Weights of a small transformer language model: 14 heads of 64 (1 for keys and values), no biases in attention or MLP.
Each number is 500 + 50 x the weight over its row's rms, rounded and kept within 0 to 999. Layers, rows and columns count from 0. Numbers have three digits each. The size before them is the row's rms in percent of the matrix's.

# layer 2 MLP up, 2368x896, rms 0.0664, rows 109-217, columns 384-511
107:623462549502527500524444460462536569503540503407458420485462550468554578557540470462489486466495450525477511499445434597474542543500454477471467571574448445465471496460535533524464417502487539472437442521500460481457491481459506532517530493470544474555504589439459522519501468497564475483552466514430504442451590460483517461567610491433454466473479611579399560473419492503597558416561
095:442457460503521480437491539563560505520489443458524515540498552518554476444450538491437541546487451442479521486460485444478524434541503465597463413449482553487532512516547515544562560446420490483437548477534463491524515521564520438509419484604509438539442523550468570495483508505590528618629490464464481558423449475482480534414499537553491519449485412604536465467584500513435427456582
104:479546459513520458508489519430531594501547517408483535521487512491459512450559503555494523423427548570370547519520400521470548476533524504565537398438487483608508551431495549477584560482486451495562466516418533464450463514364517585479456444456484431459449531546497511481490583565598537465560438582500444532472423511585501576454446510462519576581470529494447537503567484507498493488499
086:579496449463537504507547553525476417539515507459531511483485443495565500555406518557532494456547456448471458514472468388473537601541554513492425494443578443492517545443614575518548442441537530543501511488488418478477526498395545452431390520461508506469500513477463475495568547528457485524473438459540513553484498508510606476401581514515538506525527459560574549503530505517563501527424
091:375501523493465557502481415358454487459478637429528498448452466544472511531555553491544451577534437478405470517577547558500405500512468534471560472498491568475485358468529421420562490467450449455490498444447483510580528578516492438478527526391525536487525501509513530532457473404415474480504456474511534495508437490493477490470531518506511523541484514422567558517505547460530472380471
088:447543501477490475492523517493482539521464496435545470444462577559517519462564455427517494444480640492535491587537563528487468476528482456413547510489485503564528526478548606450439464475448369477455595516492561507538477482509479454571406486534492386567495530452489490503331512438560550508478536498438436467490470522530547505459470441504565510430506510564578448423462590481541505644584
104:549541562462591504509477534456557507396506499540437466462555544555499576427504523533480512448511512497504557489526533477494528504541455540592488486597459539438445508420436545520538491503550469476534485466509496489492445460446536455462427509501457564390473487441527522585435430552557465501520453416528525515502447497501433551528485518564419533489512566496417499461434421465511420546525
107:457523506435528485586417528507482505542530574427507563520510495494479462455456469593462535553494439501509473519439489570444454428434408566414485536497453514525533558543533470456615476505519491514476610462472501473525553438394563514525465504518438512478483469607492496500541427595406438559574450486503510435495421519530483544389544457431492479464547400432416576487615578488522478524411
103:561472409483501467550488503573519480586504567509453523461567436537521589387526475496533498505489432485493473450488532365520458519457504448439466523541413554531505588445535593540498522476529435465490542547550520440485555506543370548522482475407480499527567519492471503443476447484545619603553415488466506547529555494545559486525552438567545489544422510448455522478488477480472383416541
103:475501571551496538505546564516540538545549512502534474453523534496496533569453479453496553436637512528541411621458433507546449541519504402476396486600473482450504452537511628450447438545415503498448567467522612418493491484539574526518523458537514490484498482550462603404493496516503473572451650393492540461543524513608498460484393584539474625442514478454518445483449496510513457506519
105:474517603475560495499481473444533548486474428511548475461594639524515567537497431467539493556471506346455495552454349455499576474521488485479458453592496480553471489417483501450459492483512548523511523481537484545504404436451496493440530513501493530494507402502567521476514457555467586544507457571581447509571491527532378542537455593501562450438425504454547475508537546445506439591460
098:550459552444478539537568502468447525523501489400511501507485571562487423467455591505556509521503507459477495419495470525509444497467433560577445534583424506584551444638499489524517528532523489537625460533516463560457527509523482481510478498541487505467566519386626529378440486509536496443352512561496465515446449485501440572517472504467492375537489517475521439510519475438557501382506
101:425445431510414443533527545508529538450529515519551477478521582458477507514475500502548402502474514567479425472497462449405452567483534587504536442475528483487506442549568549396556525528550448468484468505503562483581598519509531482566458415580422634496433506544486398505589429482403510471555474495530489476510498527501497486464496492492558567548511528574561479435492450520531520466481
105:508438399558518436474533442352568417579500447453543530562498442478492561450537462548460455443498491482501453529419569455443473519379532481496483500547525472523585542450459538479491513476455512545505477389449493437585538457472468534497529511439447464444486387543478434475389478440527491471437491538464516509545523491542463558576583519539484547517470610560511447418505534420490542466407
100:482545489464469568481490436443494493556556540452521586481510386476482495443559438417524529477554549504563508567564539446483524478527579562421449450494518492489465487628504426522554507448481463454522553535481513546542564553537516528500517495488517480553430459485424463503508583474432508502495545548508539482475491482491547516425518477463450468465505553439544427561551460483471508544502
100:547512438540419483568436492461418530488448572434546455526538529474454469512369484502484546591443423490474564387489502526306508554469589401488535535416450533422541471397561514521512579534479396542473462517516490507595501457496457515556504405464454472541521550559501487446472494537482543522477504452492559510535512478548478500410535564534531468400574457450456561562472482470415496420503
111:499417436472482596462577458530489492512495553604465563454591549492458415519449561474462505473492519505488501454558462528484561521518514558535417564536528470490478510514470574514396504483451476467437508420509601419605561524442478621524504548484450541381480512549521547538539503422414604567514467421477464462491514547513544539454611486443507524523471449558523479503548407485504456490421
103:518571581499489512578451565603503541501500454575449469522561526512475577614435473495433374509519496418581524531523505459540573442470502483481514458603584471549556495486544561467589541516514528531520513400530453408427543503448515480418545505515417548479510527542480468488569463556520471586401437488464579454518448450553471437468477490495492460434670504485611468562546539482582462531498
095:481533533533577521518512587417543476474460495520542404611564454509508555521545487447479489512579520549442453510519555411465511455572554528474483458558483446452495466535431558417495409448532416518404498483482568404462496535549406455546445451418545415442397496481513408527495484538471569658469507506443541590521453472481519510512517488541591569586508596525436360410504482530603502533505
098:501476564570474506505364579479522512527606481448462553520526466494458452659562549489541523528434588502492567401424486469477562547561567417493530457453524439435426447590592451463526445480427511490562548490493386531447486570465425555486550513511462460561460458463501557623517518538545489425474518456480516515474509508431426480531631505576501509528509525491498446493463510583443562486472
090:475515591568558451646531509433467545508518477550425470539560563493529483468467492534501549474450550521518404459533497511550493479554525475481456515411520540492549548560562503419552461561537407484477501611500506393568493594495547559531485523508412434550443462563405511469432468492467409492527599603469453496420511541482531506578484540554528573482471563524438582574486458501504479468474
111:511473539586495530523582590498559542626528469503544498394662552526511487400547538472467491404458467486424536487546512532485505509446486524539494510547407542524507505449460502451528486495518547424430581440509511525523552461536577460437469570502541481507455481500458524445526480435440553451548564525637522404506538480532455540480502481614506527454522469476473528481526483535522484466492
100:471469507457505436503565490508558491579451424614547458548457510498476510467547522559484510516593551508545481532502562519427514535478498456536503540472555424485490494472604552520447542576444491486500437467538489502529520477606488523518511506475466456567503503507478436549507455433424539429426578534548512522497388504483544565476468485548428590577512590548589600416486502517358548494447
094:467461472549477538544531451460588456454441546482441503450569511475415494480528477590555535511468419539387478600497423495514542439471519495437589542451465499514493453576456540450572543530526561363462457578504447464497455403358487495456532516528465462488514578495532476508506536502458580533554466463447528446559581508487468490419578458521414489471494556475536495535538480494547507523464
087:558528457555513438412515511475525557460477441590486518494439522496554503448464622455547482497477501500532482532483538510418544483533451433610435448495547504589497454534492479518487540533490500459471510478499467533495600486427450537528545633441487437596521534485540417420500540509507432460482507567392486484518547573482501458521470502514582493374528532447528456463519482496431472411465
095:424485472503483521458466459428527480482461497535551427532378473540559528531505512568523475472442510546517410441427482606426437487483522492456540539522467496472574530559490552548466559519431505500570567481559450483514537511536552582558467499565599396424548413452505458499565417479447508473466560498524440462527520582413478442427496532504405470469529518482450467595505444448345484486423
100:527573433566467549395530537557479533414516414624515534419527498565603442515527481486460543480553442473511488497478427455576475475507455511433480502491505575395497468549511460542579496485610432479497457563435536472477531472539524466464483485460511494451519619488493551482513529513485456518435507443490509514477423552445499564483448491503457555474464507545509559419492513456425519480555
098:591473522528472483483547498513441505552495457471505605544556496435589490583470502451407395537499450523472477446425591509407435499472506522479450480483566397490531492457590432638415561547434489502546445533543511520466557579458462460495578500436432479505470596446435467619506454502464480511586589444433517498445457459518517583451460484470484416506520462492512488442460433494526557418487
114:474444567466528491589524517412488512577484539509565566445480512541545429528502506478577534579513586507483540544488555465621486483493498450437520469539445550495563451478545453531566542487450491592552547620465446547531425399553532499469509474527537485504494590445590480453489466472449598412511500561519460508521516475544526460573578505445352523496433528557444460578436514536481585313485
091:547529484563536512518466581517542538541378413435399546492563478528545529459469442474450593563494481573483506517531505524471395493504516524438509474534500448483540514509517508491461460429506536381492456478470529462531590588423498441574550492459504510454508515564555482568495482453458539612507497498512470534604440609477526601566445419448533569503524489519412524597470450574450610503569
080:534594515452535518582541516481531583483552527543470459460481497514399567413440485548476552496511503545457545496449442541443558407478596482521501508482477512459498585499545480453501561545648527482458546436517490409421603526515565473484530592435553542461534497452493554487438481427478415467576410430513581469409526510535572528500533467453465508491435504556523514371563390409454551465481
103:449480431432497561510480530608492504491447551479449496463477524412521531573558504534535506405527524566535555481511560461502380511495443378526453543458438482495525538420550428514559476483479469526610342544574522469504517525523500552476591553537476468486607551405429495543519544449527476447542633477532550424552517515483601462541475412515530550429538438550481446505450516469489547453441
098:529533507519508429457524553457494526486572517503549521427526372491486521451478547591502481384546465439548492537463464416495441522577537458427472504486429558566525558490517425454526528561530568570464464596505565476486462486437479397503530497521524544457472278529578447500509518414537582518495492466549541418513549466585428442487438499519542576442423523518506462514498495450388508499559
085:587531505643525528551447523477499508536491541450460533483503506530551451440482447491577531607514517477516488495480478421489439524491505473516461501427476508504457527476489517522499514563548420435555526438568506465581370503459493533563439489489503500512415533502547503535466429419499520513533507422477510565507520375552460519477526435552497368481459542547546522492451528475482516619609
105:495534461522510438521547527529543559496493428481519540530531458488548499493518572470436507555546499463485514496420530504556495494529530509544444470521656537537488525545465409465573436469526402504467536484529502506582492591485539503498567458505463539499485449514523499536488469500499392500465390449526500475546543464550556517537601436460502530537466471475462618500502436446503508570468
090:420505565426572470652506536628443524469513460503416505553599446523466423492505562421482489493433425472459543559550510581515533381445492472494551516404553516539446513552544538450484494491509460382528572582471561459500476457433497507471504568490551533571522556534432599493459505465510507534520501559530500496478540466478408527409521527480519383461549449511446464542463559558527485546495
099:537439547556452560524437447512457488539505542392573438554449484493428413412461516422424502458519524550500450425436520491585542435478487502501477531561460527502488529559471472462496466467574608564484449516552585470523482550366480511500502491418642442522497491519564574581452451520475469415519543447610482458459568508430517418451542454600370423425447428500540477460488554509493443558506
106:517504525493465411497449520487586506432502526528507493575528497575503474529512468602462470497550598526578498590438485564519401373562475496501446526468560537517543435485563483560482473469474521534490460497430452487553501445468491517489513485511550455477536483430403574446455416376552603592527526503353476400544589419511455537450529533451499457479515486466452472382468510566556515456440
108:490528520520489431505456384534593597486417437468512447474526544421480390405449511476607493514553514461506528572346563509422453483555462599469408573465505455522506468458418467518499517489485528493452506491474457476475519472491494476432463494518555518544452544503578464466473591433483556458492463530445500576483508569445402488564517400535544474468441534498453580520601455498495539470434
102:494529558560479564723579432511581469531572510541395523542520490513472465568547464488590471487521546541389409586504533589472465537456426483446454499536571481447508568492522472503390587486477445443532607418407545466510522546492541530556543462483476461506506414493472523555515497497469549542542521452469496579470491617475533543463530568589540583455520456459462430485431458499508471452488
100:473498466590592563548409589555538478356547466509519420513503500521391538527452390497426516523544492522527514557454537519475537490493424426563544618482474490572384499520521484462547411519463462556565586548471552481486523555587506542468502479603416540453451491472453567435578542593396528539502404446582424468453396445506515477511505496487539424466527400517595439489498505479487517492511
094:470479462528538464543504522462531497481524485510537449437507532473633547483563424479548558524461460472479507502492455575484486529465561418456428449545494515465447436494533476500465496448518499512550456550481563443614520476516473456562502551503432524530438456513452516473467510482438445530556489405499464392576459514570514485511527505547484492390479486480545413467357515500521399486488
089:543432496497620464524465504597502432557492572543442463547511435413513513485565466490479530468583425497429563524487524500449500439513428488426540538494610525472541484476535455530432489483522568488504489474463509459439463390542582443508595450483452483450529512533530521506509481541546616448513522436502508553459550539439576491483441451419482461499400538566471525552486548567478581537457
098:552455583504495431544547410482412491511565494543604551500578500502509477504495484494590454492515453491507515464540476485448570523484519489504458538566505528478568556468390493486444541512444467448456472483509459474515462419606524545513414445466575471476476571430501527454510505496502477600447590574534513527555415482552536463568525497584513537483563496525496576454494451433443421516483
100:522502529517426501466504437505568488563477559542449503435414500557568507492470441487472486451478552527504452494516565583419486589491511531592529520571583549442492483554521502481540492427561468500548455532545511509514530482476540504520494478531554563484520517511474551522519549485484553431524524481556493526572525535467490459531526584525573592532438394504461491514544514530548505484549
091:357530488509505443407491438622432530534490449552452418548487531577543502421525467515491521609518574498490459529443539542435477556504540447487432490535545461457472501519581537510467476511482492412506515519554394500448448577524489434483476516425390455499450429416534510499486556534481571490514482509484515529432513485526459484550512442478539605557496449463417528562440530429552544477488
107:465603502569537507444444512570541530516414519504566575499627490425481434505582485457564483458592457476482509495542477455549527392509474475487635428471442510574525457420571439523510413493419497521470526506545534580453418517506551409469443477539487483467420468489460577450552495434499446523521512508661502525451462493544434538435588546511555461446417403432510528537438536422412485478581
097:520487442491514504518534503621439531468523486594413430500640480521486399474484522478497458486583491533496497518476560447512484447471466474549444512545454428467541578518550454526426497445538457516536414601536545507550509608538451448485499528522498555464515524472477413554556567513559635530467458500460479439501510463405485556505540425452380486507555449530520456497491596426527507497521
098:457457493478419434566497413541496495471566502478423499606448432589467501471524558413624416589480566500521532486473510530418552496625517513581545482558456540490527456490526525534535390508537603500498527543515456489401449414519503475537447544427593500546595447485512436587569434469514529566506439559430487388477547474448562500544445540582419485437517480445468621411464486507528528487462
103:469429478547473483475538512519498368517463520423538522375468561505557468545450535479522546494477485445518469404530450528514513458379451447477356574479503482599357523484520539386542457560508544522534453522605504489503552480513479463521392512535472489476511479558484447465580491522546549564435446519515466508491507537492528608485495557439393528524487548518446450506519606441514503533468
122:523460519539477454526529456636534428427474479520499590545484493436464525488505485496493464571443493512507485507503506545432549487474487527527509525520565439482510522382564472560463455491486494510528463487433496525432485359585589417432561469453591525531583524486429538536490539476482553525584502520574534532470543538480549488451524523557430411525468524481532461479454401549457485416493
101:528457439481437458511479541547522397460523557446576499441481461428527468514517557491527405495497519609518518564505521514533444419416461503521498490485469537445538561537505514541500448560504452503559467459506466475567478599505477540531519415521520567549483573506499455539566499424512501432625535410503528468525403479506520597429516591423568562476547500488509422478395459439486529486468
096:500514475542525555525451457468556554463485437408459535489456530531503504561467642500468469532463484475445586453524485489502479514456452526529528431518424518447529516533591472542397426505537462556403645533512551522455418461526535521412502415533497484442480560535508512463488407535581562552449543447446450493542576454548499504436515471494513535493464558471529425498485522498533471509527
092:462486639518521482513506505446539571499518508549445456514477513588527565579578548585452465460511464468502507416566513540468411509500513530551530450411509476558508558462470554519506502604517475542593530398373532463553504425464507508464552497548535479442465494501482627487472505490454553496501532482497466489552462545512497481561458520445446567517495539433479504571487464497533563517505
098:382506407499436532533494572481459542442442522511494487499587451617488463497515504487504453519468557522557474519579504510478491426573616416529495551510532434396403484592480477455440523406474504485554534505507541496519559505476499558447507533499465506464456484496546508493543475518495502422490610449485477485531423473448501472513524503431426528531476440562503533393428367496441540367462
092:465585526492511431365501570479440514452631476450493483578499619536502446538574451551534433467533524432495485528511542493573562405514572546491477441540516508477483465455501511542520445540431513467460400551503544552455558433489469507528497577457455484442436452564466520409531447442567515492529584398512560473572606437504506505483516559515481474479441569527545514441409438414553488549528
104:522549488525511481492444454475480524506542497524463493409570520529555446465539565538561526528536554491472559436454520521436553541537528515448522515435568436589525460501506361550495520511513529340444491523611482534586485549556413515555485529519447518556510508545513532491535506420510504507531497474468527512489525638514483572533580477460558523453565477412457451544486486401440473400547
099:472545571488488459545471565468465588628462559477514532508519575633412454479493449421477526507480482481434615545457442537467547420500476567447576448497482488429472388425617477514549520493503546505501420459626508464454426478581533482568455437486466486523483449540439494489496574450553387447601556609524382471435503443527488467514519567381393539545482509500482500500526444528494494453485
090:480540468463459488488486477470527509517449535497505504512502538467497472508476569484494481483674464490562426522456495520519498493459510444637492485530477523534485569497654462597475533539464530557435494498479462433466542535510446532518528601436398355550552478556447457414428483560497472420553565510406417492447500457546382451541509516610392492488484513475505581453481462540472488582525
094:398470549550532519470448413465492422495559526511511499481510515457523463526515465346496437450524556550531516532368483464541446526574525542483521446547461491490424446496506482459525544469542484462510538551584530413502445563525605454419543459517520496434486507500491481633526484521464441468476623554570542443472534481515463477538530521527533520502600522523451532569447416419473526549493
106:468486398480556592456494457534463508475500446453533416457530519477583577492518488543455478437484519560511457489477456463467547547528458494444464427547456505417534522429502552529525548542537367491519445508573542541521439487445522481530431484405528572519507529543500539511443490501597547563553536529457510526424595423497367520480413507491454479574603508443482411509513459432538463457530
104:448538439472489512534560449469530447552531565473507477496472550594445453505538483450466529566447497491450541515490563499499572475506513401511435527449556503483481488553523465429454612452585489463471487474510443473498462439428594479474428502539577413507422474506421452507466552483364502484438598414552489580484489502459491522555472486451564495456475526493481449515458447447492534479489
103:495422436526489469477396485518482566537466473485598448548514510510502499475548437400457448503439553407486620562515526459503513495499504429506373530483571491529430576504515596601431434563524409605458499461567453572458482480507442529520501455515542399587489493506435409505536523506444507566443469534475511459459507478492445453526479430500503534433501509450455516448457557407496557585464
094:579450465529551515399501560575491537461604501387437487445533530501492518475494519514507511474503492482538432517547488507538511517525502418463492462493484564500471579491420465478449504470520493436513513573466436418514591460460433488495479521482488512570475406434486465544454527539486541507563428530498554442459496389473462393453518542504468536451499433527418573452535490450448463606433
090:446476460459552500548562526533528357528607548533516486571501491527571551466500569405523472636469433501469512512516508394457536412526491517522471491547490378495567589485513514546453428562576478568445447510590569471516546489538497434451478556473491499457374529478439504481485561509522563534541508576538493469515537443440490468512448444485547467555563451542527540544479486455493487449535
119:546454470397452549541541466494492531548467391495449356502495482549368523518435533520551495480415527476426572475514528446542423498459548450540534502570483532550548526542463463465431551566544390439576611495514535510424384486587513514516497423454473649548562518599535440531465455474485527463505521524551468486461546585593545514524478585514454475454480553556534537440446530510454551470480
086:492488475484486490484481602528473438460537559425555417512518559473529467519488574482579389552491540485480527455509487560430527538502509547554588503451439556481487434460563545467405540503461497444519523470597575386419464487485498603505521586569587474559480463626475428452469482610521419544473466537482425459595480529459472528498516458535544484360501459498511465434505518555474548558501
112:552539416555468450537525482557342456545486628495552420532557463524603491503465570509496527565495443431477502409530495409569623470430487482417376520583532503405501536506472483520571489571503503559528461482513462555422443424541504436524497498495601540519533486424446425349559444561528385483395528559509516413464461505434534538463562440462583459477562518451564567551515458497519476391479
102:477527554525440468506494580512536486471492508587413526449538564493515552510558517429563503500496437517532518575514534462561436435515445453465545464565436469534569578549530418561491451581442499468580420455447449479512522505525496479486415579449482477492475571484471511519464488440453576500518487472438554524583456384516505573440500433535444520519544506493527466479487513464500486525519
169:525514445454464495496556517501449528486540468497396433461384513539549619524559486483531474567539423457577529587443443526467495610532417456507557445450445442567403458558481506513406499487439482539540541480453466515489403513441479482471554467520539494479549505455497480463571513458495506493419578531513543496519579537435477520577444575432485431491452504594463469508510447522507448529505
052:460479329409445523501488541567536492493540581398529582508578562453568551558417504596472512495486441503502506516563583526442479511537576532548456506418576492582485551566499417467419470474494521509439494431570597513536487514564468528449514470434486407561576486475596453547531515501552469454582483398478482455598536474534610509440478560470461412547527463556472486507490559542526531444492
107:481411498521543507488556526532525440571511530551440470502510478402495505373470505478524471521491488551501562512427527591538453515469496368523515581538619490537471500503475497510515408578551571574534506547455553495539554533502428493521539486414519448533448444462567518471516505473463525461494462401539514566521505492438505554464492600486437532574614443418398483541454492543489448525457
102:445573558498563522524498432416580573464535588539554536554497467436419481454486410510508498541551530446509561473396502407476454445504509447485460586572530415505489432518463467391484548502577435495505546478541525565490467512534463474447542457524519459446483491414501572487484518488525546485403493479484468552543455433583473572492460457589395492536493423464519478499598470437525543618547
089:524506418553546441605383469494470494408525488590430539511433585507533474616454472440497491538600480515465602506538493593542531443509430508489494537542519504546531490457448562421462499511463430565473469488575483527444446357473476452482532585493458543472452415500543543448586528533456538460496541548463537533458461510411528471528449394478512417520527441570414490492548503409479497537497
091:497453539495499455448498577572524507499502424528496538507527451438464537508487511463631464459495499513503512490513443468575550580426458498558426507469549522484499567611380451476470386509433480507510468480524483501588436515456621443458539598490504553479501462486432533467431469514541550519524399501517530596516433410497403500534502561479450546493543368506450428550451475562475539419559
102:538433505668567576503469474560475461513455455496572533431501500536459497558451518539506506453451483494595432479512422486424566474449493529391442476469444541353444559489530556509475388495468512554491485438504498487501488457591514449486565496502410479512465537473494464449519542437480525604551436514502614501455475471573489521380516479434477539494508494513591517471524568533557565508490
096:483438495539564475460469502504426513502472528494582458507511574530572538506481584463473506451479411538488528535508594417539525533511457560465568469558499505434407545536612516522522469464601555509554414479488540453466485472488469505471514443542697466496489570493514543456578480495448576481566510496402602492417470442507550506513584612527511438496506544546487554447492572575458477456511
111:483495437522477443531417471511572435562527538431461506440548488472499653467588535522509478513462549427501480522516501525607468505495506421456417640477561446477469559490586549530566425498456503445513549453463532472496459471523481404503370533470582497410446462484494404599465480419468439458483491424537527511540462461590527512498443475488451546472535589532455669634536553474467557528506
083:481523527537498473483474481573513444437482455577502490478537527508572647465519507539490559527483425546578467555564518499485503497560476436527476466511489517530581512524442556362530526546487583422494625546510512479525438543472449532472542475509429474492472406472511476528461506484487530513551473534533490514491454430518531402412466552432512501501495578515388446513555553473449451517450
101:432533540391429496439503436447508532521545501547541507533666576519520473503462546494432458470513388513490460545473530454479513468489510535538501458501484511566461472355567549502486582552612486539454575479333488493448504433525487473521621534461536433538501488541374585529445537518478441429537487516485449529485502481496514470473481543517545581475480448556431474536511565416493519528418
101:492395503444573505530504480467408431506484504459496527455526493468418521468402512475497471532556438520497453449443416469513507561527561588609361545422493561481511458617542409472449536529499550481469555520426425462404439524494456385552440544474477485447392572587528432536525522557632439577541530482477544462443497496464527532557516568507590515484481438491528579466493591566530489490485
109:482453439535540477489455533514466517461528515539621468512471472511523453515554525567489573451505497440491462538457420530573567579453498517502534545615430487557585480472502490523551444520458457474517495522530472514543473518542441516499585440379492485437520500483511606516612448459547512423503525590507516365533573394440591428466438572556492560603471488438474484529515514537374492456386
119:498504460541523480579503408522547492472552523585457476490466514461512597539499460511548392504508450525486515500408417546402443472550602447490555398465520417525506438511535469534534586450418483513559502614486587547461513453451568508466505501470486448492524557488600541463405458531580458405484490534542443509479481547519499441510457577492492496496500515492571391449502543543485491565504
097:539539554565491492494489472527404611491519496550511456536598518542498492524529599510538393408547436586527574509393474561474554487515424484496483370483518444438510469483501560432442547424458513653499470519553473469478485444506423521525574466453520531535446464516449531512498423489476479502454510522448428561485467519529506419537522551458441482376469470477521534505486594490465473474490
099:408468528503484513433448469516436450501485519403458345637503555610433496483513611520518587458505551514504480391518504502519466493509413535538497554487418461463507514591593470511562474541479547621506452484591465391561441441479463557518523478469428458478467589465440490527470545599479514602533506530464498433478582539455423470461624456506501544582416505483476606442471500555453546473533
103:494501480504530533510513569484489593518484498548442443417507438499517486510431466535454495501503569454549485497518439451558527495454524566584466481559495527483559580505472405400600478471488466468488498441605477519499526447457531480556461569549542520511530502429528513502508550580632486570500565467567507468491435478494551554487401526477567614493522574565527517405504454591494494570616
089:560475455448498581565523541468549403421445532579479534513463416505536453559531533508421506404483480446580550426564546476503459494491416582545507491467446513501445442592565503489490504517498434427453585493452505453525455432535482549474519526493527550479454513481525464610532652533405582499475592499559546502497493559485512549527541580451424503531458593490400478471535548532527506358521
111:561500481598450523475595437497625504453435413548481525464439599497569469409543474450530439510506456551526490576545541604433503521556443598563522532450568498507518504462449447473544497528552517498521544495578459507463526495498484436571527514523459374600434501453434510566482560438476447487492482485567473538440495569505509467396510461531534517481409449572452599529432599495478533434611
099:523510518437496497512514513438542520513572456467561525455600425548525470486510553444515352545618495536451380629517558484518405414515516521530447533543473417557547464506427577514519462526404456416512489476461480540522574551438408532503419555530444567500473450522485334432489524619577438518532492612498515456676545462537519505457547523472518475533567451545541529541608591448539491547391
107:520543500451547513516532477453512469392449546531493521432564492522508577399544492491524380522510537482439454423495490419577429538527466521480487449444499526473471512428543561449401533552548465477456504566513477441594452465507510481605425450563500521421508503487505470505547476590539437488476581511510505532617516485456502454378433444573479523510424594503542552572581527505507445570488
106:355541439498468515535520465522475537493537500485501540463504509464497484505513538510494589548517497504469456496554440511482513493481455596600435458479507562512540561432535571544479515541425603512494565542508528438417480588461484577484568514506593408463498411519584506493532518435445515375543584520490538436535471456423575538441496483458378549414456402548396564589460505532446508475499
104:526486575484559596438497480582480490468553530506502460463543499510546618504519497496443432508463452588529575496448565476481410551523564549532473537399522534524492476512473404556509518426594511490502482521469596537617607529486510491508488404398588517642452418505504464374530505471492491470551540502482525562527511513527524412543504497437463479496611473498568514453493481597533524462518
104:438457466485520442412524550445453555409444523527461392394557501380509496510524490539480432535585500477429475476527521502523536586505485432607528504415426531467375592482483511442541491504509458462483462507541530456586485459460525527466460553533413529477504576512553486499499450523477447523498581460537516516434571497517445518545527613505451486479471532520425542510531587487444555482501
083:540469486477485481497533451559435520408553528585448478451423495445499464492589534531535445460501477479470458514457486523427521540439544440481454502488354458435471490539636449437566419410442502515415535537503469564465512505476518541556503505440471548549507473503445477488428485532540495531482525463473423491607487512537413452506466534473566412498509465470472474457482453480540490449519
097:487477583594522486544488432459563602522428510329529478401451525398590466532447559451477616487526480511486509520472610504510492566451512467449567469533484436450469539559514539545423539541528575600386555499470520560528595519550488618541587498491510536474442567454348476460484438498423540493459557490466536491513433526553579515482535503543504502553489482498523550495568566488478519538500
097:420584483513589547566436564464507439490431517513571444514497585542485471439523566477673527526399525490527562524498528564493495446528486433435587532506562548526556499545506509483515516487528532488510507468457501477448528448470502554480568492560455521502486475444421572444533509498521474493495560375525509527516415472439559474547550520603538473462515448467535513485498501507558476464515
105:417501446526497503577580438479436510509484485444474458549437455512481478487432429493443434531474513441631510502562438527510570500466527469458557440451472560492419405484529532484478519524537482494443515500589537465512484481471507478336494455485458507599406577405580531484576516672367589490508498406548444471563514553524476464514546524419400432520517507576468484629519503540486554592454
107:469492461460582423474546541663562463505546450579537441540457535525541447511553412426535512545524454437405540574460516507476537494510432570511543562459475433559477532572486529498550476549508532487475414503486495471491569519503631483435493493387572529554581505679486481422490511453484494489508497523484484542424470562422476432456494439403563414460471513466561466472499415465498583546504
091:511435584557460490456444507555478494513562518434526354495559517547521492556475492564520603572482527545504521522396556515499452481509573404614497448459616503474491398553439520525468527479393454384538442553508475595506437560523495470430487462593492504487446464548447479442433549528483506502584549512599520423430511586543570482422484525488494521450638472475534479379513532517378414516478
096:569502514485490467497462507500462489482466565491552456506492470531452546538499468491548528415467420511378478507496507540559550525525432508477550460427519503544476429452505540538519483531442538495513534464442549484491456512531511499513505471541546478565442635553573507546503548538485451581482582521536494534444454423506487490413513545530492541602591525498497496557461503507482566467493
098:534489415516450520471493533387505467526413523478542565427457470525509529598474479440526552550548571528407528491506531528511481481548579543569450409535456500456521450582507535473559511533504493582548521469417552532524434480462497594501517558590497546532544581479470461479478504469544433504497526524488513587473539472446447486417495456580423489505564520477473484487452477492471495505566
107:467586532518485348510459497574509486535497582494401441518455470540509456460579410577479540431465515447504493552511539509491461598509492431445527562508486520465554521486408474563531527499503441478543491516457540527575567430545544519493486584522526549520461512459440444467424498544528519498550473508413448536533475411493491430471487539532431602573477499438567560494537454563497445603536
096:477491564527552471540530471441504496449548480500512562502534537565535551400480516467476491525514617543460519602441465432477568438657566430583431508591442523571531482514413613492516542549575495474538508530575487452483513509533574488491466492493491491454549542557390584473366511492568459553587479504545473530532531487460426512476550509466525481504461512510476562464426536427497580518481
101:502552489577542531478511494491485467492473541457506497405442567497526425572409453510632538463521489504513516511504500438588574593515572530485472504556512424506498457506473461455483525516539461452459498514465510457471493499380442535459526495495571492418522417527502458543484449573458483450496481490526478645541483532413450471478550463477442490558428402564543569565527465467571486487441
102:412421549544366533517493452439557513525444465462550412513530474547502516476408465508478438445538582522540408505606510433565419550527497580586506492449521407481534467514533441549522492579463482455562417529563415510529562504591497481495449547477510501527480499463471517502408570413532530512535514445526519487527458434540502552452677459461550438443434407511469531527519457554488529510513
110:478615535498511498453564523514514494582530442565450481467465479552444513520505579467512515441493490401543487509468439493484502435497510437433497435469495456530462445567502409459520559437521434498548510484549470502608500407476387491509394520499546534480566530522555496468485484485381495490492492425521543457429515457423600575434499468516502480524483486607507415489417543528486497422503
094:550605605413590487470501459472524524462582467502495547498477488433472482577518491538463511485486468532448478515503524529531395536524500496468542471546442440468490496411425578499544432510614495602589449495474521533430492452496548574530487500492506480506545495518545510442532503420444567508590552497465639519444507536416476521606477497445550503547552493446590483405526491572419491473444
094:492459606478431460459481572539409503417539411505611559556520431490476478466530438507455536479498508388452477495538445511403539451496562516609625465520546535490444537525484460436499476487590500465543514415422503528549584501550487461503482515458431530504560442501512563531447547485507512553449499616543571470542528534464544533496469533489542468478509479452589459522418511496444524487500
100:519542518522473424479465476519512572497456494482521473520472455404476479524535497547554449531520529501558448485561540538473510491408549515464517503538490533478516462491540438472582480566544516464514488479443559552435520502610573626465579491417478492434484453484540445477478551474570459452575528417481488566578416482449482548510465465418560481486347441513433585421503560521530459522456